Part of a small language model's weights.
Architecture: RMSNorm before and after each block, rotary positions, no biases in attention or MLP, untied embeddings.
Each number is 128 + 32 x the weight over its row's rms, rounded and kept within 0 to 255. Layers, rows and columns count from 0. Numbers have three digits each. The size before them is the row's rms in percent of the matrix's.

# layer 10 MLP down, 160x640, rms 0.121, rows 35-159, columns 560-639
093:124095159146152152110149100151066118171195125132115089123171125168126118104145125152148102164103127123078093144178139099133185086146126136150150118124138177093152145122114132097132158125132143087135099097146117136155122146103118103096221168
099:057113166143120101118099179155098115117209121124158156107123117141106136102138110128151122160166092157146148163091150136140149121138176162141088138107105139095166083092175131112139106136123127069149150145170107154128099095120105085106191097
103:149100158123111118102132109196117181095111153158123157168108162166117123112117105084132167136158126161076147165117110151136078110135132142126069080134164164150181170117175100127086077086118102145168132102110112208087080104133144142091135097
098:151167097132172111061156133180102108112216173161124118165163135146083120118079151079142088094088150131143119138158119117172089096130150154181135167120147181101134105151167070136151078162144186113034101138132111108114146132252154116139092118
102:088129090149064125140079114174087111129138144137171120101154086067119182083099170129120080140172111170154167113108167128176148085136087083121064123119195103126098063154104123115096144106168071167090096130117124124117111047142182058102143151
097:070200134134105130139099112116159160135155102122109133153105081127082142158139083154101152156123124068054175109113091127099118126145149153183132128073087084073134125126150110162143124116147150165099155179185112128131158148060108139087166101
097:178128126094092096121127124124129140173074099096101107108142087100173126171092100165125123145111180212069138136160159076100125134112104101095088141120114107180122149135147132160195113114149149050132129216074173136062084117079127130111208119
120:138154183148142092084093105075121134097124095139102068143147138099137078076085111043117135135100156135127111099117102139152150127147161110149169113134117090148076080162119121179165118111137149104108182168131111067166168220121132125120218093
096:144073112151145088123111117130114111093133145132089107100141156108119082101115183073118090128114143070099176090139100141153123141096134112114119174115151115155001095117189121120139128093134099123174070160114152093131071186125177110192180158
099:169112220147102056120075152126157094122102123125134170123149144167120117169137107101118101134121054105107106153153151134125110154110142128136123176097125144166147126132105160143160096103113134098092163125116128153124090103129141048127147074
099:147161087060102155106048126169133177117122130127144130116178168119168171111082139116148109182077117109175103057115143112157151135170117097149091090161111099176159097141110114103161154197155130156127138153110120089119111079097160085120149060
097:090145147134113097161154147138106104111066114130100046073130078146110161129129081103078113180141163104120148145189116178168173088105118133132141084105108136095103149176152101116113135146160149123141160159090115191115140114063086156145068143
098:141097049089106181119093131098139196128125159168178138122099151131127158148121130172089104116074143160133118127117119074091102181056114116117117127089165113105049097167150047117093101143094151101135129139123113169177166050150108124089105139
097:138107090129115163112100134124117095098136119149110175115112129125060098174158165112140097158079108129166107045126170132198153159108119107024089103166120083131047127127061120121113142158083160113109179101058159172177147119166086167153173161
095:113114176126131131105126151132060137136119115099118069098071100183109115185118084097158094090072120194133132063107130104162138167143139144188128148218155137102148157140152142146107207075109091090107105102162093168100146198144132110111092134
096:158096083182133120128201118120116125135141121133099144130111093104152115137158135102151144097105133120154136163087069142151115141139137121151117176193107160098218113118126097136113078122074091104113171133155099161123075209163127075123110106
097:133092121171133152144063125146130117119125068102096089162130079113138147130123152158173165169122105112147132147195200137075141115103145190154089155157126150090153119129081149137121104144179147159173113093033146135115134131112171148111163151
098:157146147153143138094110120141136195093160153136142100112073149086151172117135139117123091135172070141165156157078147129131094138185099139211122080141095128095191133102136171128065109066141148131187147148111148116176154099147117110118149095
099:200103099139143138101157129076113120135052115127141129150091121122116108139149129109159152087150112127117143074148178087141114132114123093110071188115141119138192112113111091106092161052097138067129124102123145142197141118100150142080082074
104:152127167129086165080121167121143158174111150108185144156136135099146155150156074147073146131160146131152154169211133141113159107169116160094090140142174132126145133144126161111074057192130150132134119146102101149122165146199123052096127142
096:099166081137139099115130111132044150123143128160140099105126100128078118153109133208208142086165105157120105133140109120108135108130148102179158125148078152159132134120150139135214125141132141181128103171205141100079130126194137128138071148
101:150143127093178139136141130141101111136144144151110122064090071082144078148117099171115062136182146139121191103149144192062099108054082149129076117129088088168134070141136187111133112168145115097090069130159152106125080108171138147177150119
108:152152096116126059210110175109166130162134141089149123178120131160082115079142198198106176123069140088074173091113185066171113140092169115103096136114128134125133163092093093130162132094126112126120149229140093133115104100172106072155124124
099:168123153122118140106112130130111114125137134154087121080087141157102101139112102123165107135138163110093122175102071163157112117180141108112133114198155102129126115158155107150111165095128120097130138161135160096147152098112130128123174068
097:087136075150105083150127125132138125070089144155131091129123131139125154174162136134110157128102188147150159125182111163117187145150163144106161139165160134143152099120172087086142105163134121090170196116176090073125148112107134149133126152
098:099121155127173122118130129075092142056129097128130115135097062131130145113141121141115122093094146067073119171124096166185209134164131114132159117162078078126124087172151143164126083155141120148103105166139077141055111044117116109134160108
101:135096067184180111143160116173152078143108159225121121113135162110102080153084144129090115100126107073173078156142106150169133151156140100183104084045153163082154123209097134161108078135077112141129192108126143191174157156110177126131123151
095:120109152114071133138162137156199143120130122139099120180187149131112166075180173090119138161161202105142091138126117102141140161133126134126120089122113087116106098133137127069160124104139147085148145127130084172183141081070083114153124127
098:109148056105134134126135089137090104113194153181104079097107145145115095198076176179118127116146184206152147136130114178192174155158145120132083112111100094133146117123099112111146123130119142134075136100123179103075159116145163083121070126
108:142102176142151130119151110123112104113192122159143182194208130116095175156109101135147132115134140158133153183095181159134184128030141118055096064153118084162134142099101137107115099110157117099105140163123143164124169232115139122120108171
101:210084137085109139128138094112121112188060111158114152154127145153193118102119171083097113125102079156121164164165139137146154084109163153119120063146117164115134106136103142111181103115116093094165146054161124130142091078075151080165155164
100:138078103162127142147162155114076108125122107170065092077164133143156162084151152117192084131110155165120130160094119125187130110187077122157051144115157079140133140115143107159127113098107140094072131073136124168176116077123105084159064181
094:095077106079125114109144146103104134140122140150127162134110143125152078125078142112119115128095112132098107126168176135090121146091120040207079138109162158094160103082097126138129201131109164086089075149126103060148127062035101073086132141
095:160090143149094093104091133114146128125167097161172160124086149158110150112067126147176116166144140075118147158172070103103120118186179081158135151105141128095191146135082141155139119090129129120145085170102086098131069050130138155127095097
097:065118101136159087130132118130151117111121161109053081153129146143145163135119118117128135105095137109137114145179115129158129093156135122081169121134094093115153163148140109130133120155118204162171080105132128111185189038138115193141115122
098:153144142147128092136086133116128071123159098147139133036104111124139103112146050104134128121080147116125089150127110126113131124143081076077116133160134112077183159144093170129124124090194084110134063133103075137132118041106064158126150138
100:143142117109182089101108105110125144177141116143130097150145122101167136144121115144113087142154135189114117142104152108158056176083161110040115189153136144113081103157169059146089166145163116116112110159177132152112126104139156116159166154
111:115091109142135130164145095094150160101082095123114129098112127122128157131101091132150130188127115109106097141094161102197119085143166114067114151153143125094128074082152095195109152086147156158100152120117137059187156148130160135141114124
097:075128109123070144167150114145183102134124102146128062131141161144134128107135182119114138150141147157163135120088141100148191105101115151116131133157110125066190114133110149106100097119151138105101114206117124103139106195137120063141170153
101:184157112128071145135124174144177147130052138122108081128143117101126176148163109094032137106149127103105122171145092158132107191143114132166192067144182129136107114083152151073058116046144127150120173136114137179103150151132138171083067132
097:164113081133138103086084143115097174119188149074099121146095091116092094127127152161155113126160163075115128098076116132125104143148094109101145160061109138141095134085130125052157110152048111180159107161114134154085132090120140162143219113
106:133125148102124178072043150150123158140152105090110133157185127147096100089143100158116133123194155148146120146114151134082095096143111178099119157082136103125136114136150108118190148157104166113125080049117139168135151159098108140096163167
097:104099043109173109129120131129163148136140099150177068097110159149124135112148092101117114135118116131054165112170087134206186160136126080079121139135158069105174100159132101172108091141084156103154127110174121078143135131133156169095177114
094:140097153152110164119126107100187131194124089168121148121085134174164120120112178139168163103094122158159076189148116134078138083153123108144140116118131171086130142134174126128056136124104143124124077074176117085132078081158138131126157143
157:116169112118133124104118077148211195112156127127186106155076106049121148164097154115121175122160150120109121152137140182094140129106098125124125129144116135077156085097161125148084098152060152133100115121144086126132068143171143088139143110
099:189138153136144135056140164139139111104139107097146158148174083105115167195126107170124173161158074101105155172165165133115154144161145154106132141133124123159114084088127130146138152126170125159105155089096125175111091135103104120111179128
096:099132089099118111163103147124150122143043092163159122079112130167166076147155131104100117120138079174096168054152074145160190130109145210150162127118147119148101127114133122134094131167162164119048166082110113113121139097146135125117071137
098:142136182115141170111083143141116112148049124136127111103092130130150174158113087085098096103129153172110136163076107125083106128111145150098123147102136064131079144186152117145100184199127133052162112124109115118117136130140115111152110123
099:137109096175148095166134113063121177120117176150092151138080163178144116104140145147134125090189142113104084110157073119137113140160134126155097117099105106174153135111121137144077152137161169126092140127119125135117174173112158064185127154
099:145086191131131152142095119117014155122109105076120130051109030131117174118107134178191132140073061121162164154076153119151121171106143103108157143135113146120106088120104184107153165112177114067171146148095109143138130134155131132121091081
096:110111128130125116160138169176166105163108119183132123097110148196142095089137125127076132148103098165146150127160103126089098082128099146166083121131135138118123139116142193124080137163163215139080138157168126123106115165104102121130131105
106:127160071149075111108174121068119129119088098111160137013101071105131144117108143142158124123154110153137154117147142157091107131123127164141107146152149111125092187143082123140125089096169175143126103142119152197110132198145129133131140164
097:160153084185132103116092124083092089079173158131112091149123119137129132110113137128173178089135102200158092147163181200152141117228137138143140123148106136165111129122118127125153085134161203109128054102191100116100132135160159109093157186
110:163143097120146117063143075168144133098145110156106074140105129129177214130105177126145090127184174083170081129151128149090098143073117126117154128067130128095132124111139187139118123182116118118160110083114137121131185107128137127126102122
101:078176105141084192164171161123075145103102138097112109192186080138070057117135108164161088119151150069167146109170091129091124195050132111095155169166110169133168158111127133122131126122107150118094090132106089121112114141163106205097123139
095:135110163167118096120092112189124165127139170143110042136101104106121171081098136118070124126094118103147079161191119203141142144089108102105116114113173101135146124128111117092116130139130110105113117112134090134138109092107099096172079100
100:095131155122173092075121118136123080119125118093112182122106169136145132183155103163151117116170149147105116173151071081084095109119140128120082122127125064147130123142078098171100176110125121162115114142080125158147130106181105136125107132
102:102096102164200152130123101103065092085161091160181129115160161131150150124109093035176228204156074101141174094129154122122106083120134182174158097089108135160119096100133088140096095136131151151157127094162144153156128139037182092132113134
101:084200189137133136121146168168104151108133118112095120123095159098099102183157163138186131175122112119118155100124146134131145092054188106134145182134055142172135069176103097140087159120108120123132118167141167103115123048097125121182105110
103:133141124130120126164169121115142169128104108155071051146076134105137098094083115099125130148142130120153163124108127154134137127169135129131130116160089062149079094093104178135085131118126141144182222111137152120161134155120135110060136090
099:110122148126103127155113117063155095113134139147117139192082139112131101146116112149083143157113136157098182091171118128125099145134093134096175125153117180104180116094149169124124152124151131120117137173175066152125107189105131105125164081
102:221165101127125166135167183107159152110129103173126145145055133187159110143071109111196120174103096107151152125153078156144112108151180148111154138049076109126120139144174083128047158067181087132135115152138155088129235141141165158102113122
096:079140078152103128091089155158119127104161182180143152020083129135143150142117127146163094081214155154076103118082166135150099133173133116074125108123187163145177134097153166134135030144150155137187195149152144063165146112092163173136189118
099:204147165159164131108155111146118115077112137148125193146113137080139096112057166098081062139136164151150222162189170122182126108178164139116120080177128145159152091160112074114106103075162150110105091112122188129150212162099138079107165086
098:128109113190149137139099122143154140093101124177131234180191077091094087077137089129124127129133138114139122200157086119143180148186142138190180171116148061104105117134146199129160105225121095103138156162143069141110092098188107051090092143
097:106144108098090132141165093113150122133182129089072071094209103145123143060121186106103142155083089124126123122167124102130183142112188198159132088083111137144129116089103129126121139127121116114135088136151140113143157142155138082134108125
099:112103088131124110148195115129103106141121138157122131140089130118145112124092114094135119140145110092133141186145154165135095079191139108104179063192118151162168142080113159142119129107184164115137132139074078114113133102171130168113160157
104:093152098128116133134201155176144143175133176165169168158156118084088176137115162101173173153141156088166109223089092104100111135114132118121135107055152119118140118108118074120094149147103089112089145084127173136106096195145120132120086145
098:100146101078073144188119142130166108094065144146096146112126129132159110070123191183100138091143194069087171120094146115143101134097093081099140175109163178151154149134148158150140174119100138100102105109119146113126141162104128149130170181
098:110137019096085136141168149124149140076141144115147104139116098140110101108127134155092079141158141103125091158102067103098106048094113138096156136078165188126105140096113138111113143126147125115131117148129154125179082170123121142142101105
095:136128155104203140158141125142095051077161126088156137118095129114139114141124133097134143154140115139072117132143138113111101088195078129127124121161138123031076123132123167076134142125087085171152130139111102143209172091141077129083205106
095:109069112173105147171075137124155103103192134234138109151150101079071124142087102034126094174160102161202056150066146136111100158078090112110068051093156104096115180172046186106124155169142044127095170140125090113105118108104097109120160100
104:156158195092080159070093160080125133102106121016180141089192143099153101103148142170196094120131131129165040123126080122128111153083069108119087192138130157116041144129142145091134087129111167118163146173170145154118116164121086165160087100
101:125087125138126165106185135171155121150194112134134160120113144153201185108113140189081155111142153081116093161094118129128134165125097130141158151087104119130061103131142156128138138138097124156074153191140130151178136120119157088118194104
099:063092079095134113103135081100123115131139125144116124095217188106154115124106092143102088123145117129103113127115099162162114124156150111127154132151095181079154143112147060124142177117187130078126142131132100129205166149164105083148169077
095:094106133063158127099175116170114144130128161142144113096112134156093165089137153112149111081140128083158048131118166140141155062133119176150190145148091094078142116168132209131091096127158131082155188109119136077109126108136124132131140137
100:145151134065145185154129147168124115118160144143136148161139089184137102187138131131072118066108104150147071144081116168164136134073103138086114124180163133103087151125127167161140173059138071132114157124147146102146155126158097176136119148
098:143113128137131064088088124078143144139091142099152182092107146124074117056133117116115129165150110158144122088101084132184133143183106158146058112147160087174154123157103109118174128146083120186097114124129166138125114160119160071120042130
098:098117124101146137126098093105077123090171132124090159135127168125137105136156163177145109132097145085155087119091073131146168160169171163108127110093116140109159125099143140164092094147123073120033095169154114131123113169115111113172079059
097:152141097180170133036161181129139162140118158100135126065108147121107118135129142154120114101228144096162128155110141123133117074144096147081159090139121146085078084117152110076110082108153128137154119152124067127124091051143119135117225100
101:205081087141200133163129116118164137122137086107122045165168114085086132194078164177103092129142077148145100149162140166113144147173143177100146155108132135111103089126146190121103068133079108131135126088097136100146153127110195122152075123
096:122187078132154148089119136158074144132124122136147103095164144158094145128122123128114130130106143131105098073132099124160108153139180111161073144171182147068137104102141115139069145148071179128110158139108115145108141140152158045092127114
097:119146131104134150116155146105145163139162148126155099110141138155073159118129126124143163125160133138167069120131183137119134179157102135167143113123134144107136099077099186158135153057169077115150111163117113157173120209144126167050196156
099:121121107150101114138136143096152088206102100182111187154110138092115137216134136115111142132137137116158140180154206131100132104080102151162150141125141089150111151121065121117156117064167138145109085125083122206133129122106120151136132139
146:128140142175101106149194155133152119171118148083130121078134188162162132117177138173138127073151153142092144110105217129102119116076134133124176151119108130123138158052119148101144117125069119112161074137107084128155110202132036101161125154
097:166142159145121174100123135116099116198134119100137106128114078110146146140157141125152088150165113167097105113112147125128168133160123157105035214116081066070187155116096107154116183174122103131151068162136176137172094164152106133093118111
096:095142147144140180115178131154093128113139157113148090175119121143119207127131130066118150144160128147168128093177134157157134122167093087090125104101149151138142153126113172118120112113125088149138140148111108154096156125156125150118112156
111:066093095104126104145147160178077106129114134125127174092136160158098098176157175149139119111186114129079099146123175073164085162151160113173127120170123172120111110162116071097152114131152141121142127153078154072132173109097080152153074187
102:140135156090127175182140118134105155102157142204143073139151175071083091104078149149173183151155195090128237170135079155105117123163121179139122114070089134139103115123148151117162152104099141174136155120098128097125144127186149107150187137
093:100080046147154079112160144112135135141100114125098103156131190122161162118126135116151123088073153157178133158174106160134122150145126098105091156115129117107101134124162188140154090121099132157170170145105141158121131115139082150128159151
094:153137148130079162128150109137116135149127143176184152155153137125140153085110078200096195143158048177135147191174078113118115157110118149140174177087111124132084130150131114084136116140105096139162165140082161158065152122126146110146095139
100:109159055153076103130126124106156144171102132168121151085127092105063166129133120197168097113114099131066165125109171135103101141081094160119141139102118100129124176132148179144145128148137140161162140149144127122114038151109113121121138106
094:119103135085126146127138118123151135135152145103087103084067099081146160160121119090175110161099207096102164114114094140073114183121138137103159062149089135094114111119107133133134106146146096129087146151125125169169114177161132129116102125
096:147113060137145148125080130121111071176172100137158159111074172147113175172107086103147100138093093074120140099120148141100166185164128145065147112082087155125155146100122106109094178144130158135135133105099045075106134114107123174102130166
097:113133105112103139134139126161158122147143162132066075168136096140136141117138134166129141129114184126143110134146172084111090111124144183140141140100149100131146140129138075171165134086098113106095128157128145120150189134173130124138160136
098:115127124080099125102166093122196118080090091174158105193117118110150105101137114172108163163134092153138117085145123112099112173102134109154159152116125076083131144117114107103111117129141149136103146149090076082183114202161170131083067113
099:126149085109084173109111100133095142107169166083135197175098100109143079082157100169150116132102094100138157163128121144095163114098103201126094131129121106142091109114199135158082111154150132085141144088124060098094118091190135146122041154
093:138168081124126083174170136166148133141113135109134137118126114086100149132179162167125114121142168200164134170089135083195111052083117158105103145151165149086173141161106129115084098147166067117141128105125130155096142093118155104155126084
097:093118082173128136123110139136101123143104076091104086088111102146132177168121157103109125117086112163104145138125120105151099128170115134095144126128152140097103137142122175196098149122157163140203118135145101158155135164142082171160060106
099:114090153077128092165142151136172120165196161093161123171178148136134102120108056117110173140104155093118165167143144112120153116069128147102177161103089119125073145070100146099156156076154183105149094101049128143164126121147140159098053117
098:150135104067084173157123148109130120132124171141089131142074191099120118067137127138102150170175196155156118155068100102132058124171123140108142112099112151128183162128136150139125147104137156168116121093094100151121135122153142132130119113
103:156121166075110112178085137130131145156099130148160148108088144140108078114128113092106081084127121103132119138093106127185108202138112162140138136097112125133168185117142173134141070120144178132120109166053125140095179140143145157123084142
095:193125123163159135107108126166128091135170108144150131162111072128165179150123095169119185158132081145137128102120160120150133144061100163120187158146103150148132112158142176105105137124071106088129158132138172111109148086119158153177133156
097:060076107057112116096206137179098179136145103162131118113101103159097145116137142080178101153108101203123072132164125130143115116182132169113126079061200123127129086127107138191111137079115169068140199053130120148093181073112149119106111100
114:107169129139085111166175139110121126126072111102131162116075150123115138099145092117125201147013203171139180117068073106110106145109105157145078154067139131144101178082163142132165186079123113142144137105147131136164107175128095071126110102
101:107044151180067134132011157141153153069084155114102170153066114147134153160154152092179067116156110124135151132096094132116137152179133141108091105155102135136121126136163048149143149103105147130106122133154157094097118070164111114121105100
100:119105195092153099061128118159149172165168129092087114131117139107135146155116145119142140130106093158142088081067188067129071143151160153106119163093045207153142123155148112149112097060120112119119127124114100129153132165121084162175113101
101:137111129138123122101099120175150144120126079144106118162103136157159079137090129124171113123103086078115100157151143154123207067107133140180084065095131123174155161114078163104085138165107113143098177144140165118118120151140116119089138127
101:156069103123093114145137099171129180094086080099131153071087134111123144116167139071120137114154094137112120153100159157186134125160059130163145092102153089144075138166176170121109142110129102095099105197102080123156149110058112134096076158
095:149117159064157168129157106160118113179133150141095117146063187128113143139151091098162124113125130098133137108145141140130181117100168087121110137078127129155113112141116129091115132182154142166105129115121152184124134195119128127094099142
092:105148098133104192130141112100158157119092143096110111211139077139095137100129079147101124190162107082127047164139143108126120147139111118158078079085153131151124115134119165118098141159130054133179145148180145100147149137104103077114122125
097:152135145110160129150135158178147102114122195139124129136113166127115222137116163095174129143145154143104127109166159091208130090189119091077115091066099190120162107117158045096165097090130169145138103092091076089133158153083128191109156099
098:092129110139158124080152112171104125089188207049185163121152115071110159216145183118103122091091182136165128145136127108134115127144137099143091166197119107130104126142174096127070132152158135147119121218107090169085062080095078136153161084
097:111147124131141109076154154158088196140181116138165124109142130146076080097150151140063084153150182120055133081169137191105080098148068084122134137146161151122119141126108157103135079145137119140075076163128106081146118153153098104133156156
099:145103165092152142163120154110124138052138098179160109093101187089159108118066130155129129130127172097135119105119085122142102136109112106137123099115123121124089084097156147164156079110090130174079163090119045136136099086129122111132096080
096:110207136149141108094121101116051096124121144118113118132185110102124163101101141109076091120076147080130116111095134115101104111200134165110107190126129152093106095143183159142106140184049112148118111150141142112181150098108114189148198177
101:106099135138148170167103146134137101165109149106068111139098159106097089086109134095026142172128102172171161151159169111098094147129157145141080070108115075137110090153100136094125127131128196137121125118123145109143138141151111140075166154
096:188094157099116105073092097111153130123213135095115136127097195158118095104132142084081116117075121143101115106061139083096082130064130130106102106120129116131124149191116206112107167103131143136167133114198085160100108098121097153032094153
099:145115132136125119117109153120114114129123126213124085127087161112161140174143124122097149159193117158138093093163136130137134115095134124091163150106122181141211157083189155119090139138142145086142105095139066083065174099107107064137083137
104:094166142168137099129131131121142093136196161119105145156140112130118162093127152150154117160162136125106151190111136151098176092134114069093083147117114175115190118091137185125144125160075144115101136123144120113102096144152095103178142090
105:113153142079077141147113173154142118136073074148096169108141157169111082105144141114138132133136128108158065043084101152150124121111205147149182109101178124156134102114110163129128162102140135124160196091149082088139127207094122103112077165
095:124090141132141188112072108132080155127124151112110156086098159144141101120140076160107107156111168155112151146128160115112149140090146112134130076150070108163183178156122125110101096096160135137160160124096102156179090107104123195076079152
096:198154059071128107137159129143087125149016100044144102060128174152138201150094145138172103082150096155142073132121095099167121134180110144131114167099145103146095164097160080186129146120130092068180112145137076165106165126142111225144127150
102:115153072121148100137149157045092104110089145167155127102155144152120162077138123160144120147113128130141108079148119058144142100090166147144167120120156106123095106126177142125119174127100163115151165194129109099173086112171107111131069097
097:183146164128152105138157135138162131110148145150109132122101137161133229126112192160089174123138109118144147157095078130117149158075119169109159124135136095104196184175147122119144179090144117120120120090139133090066092062135115039115094091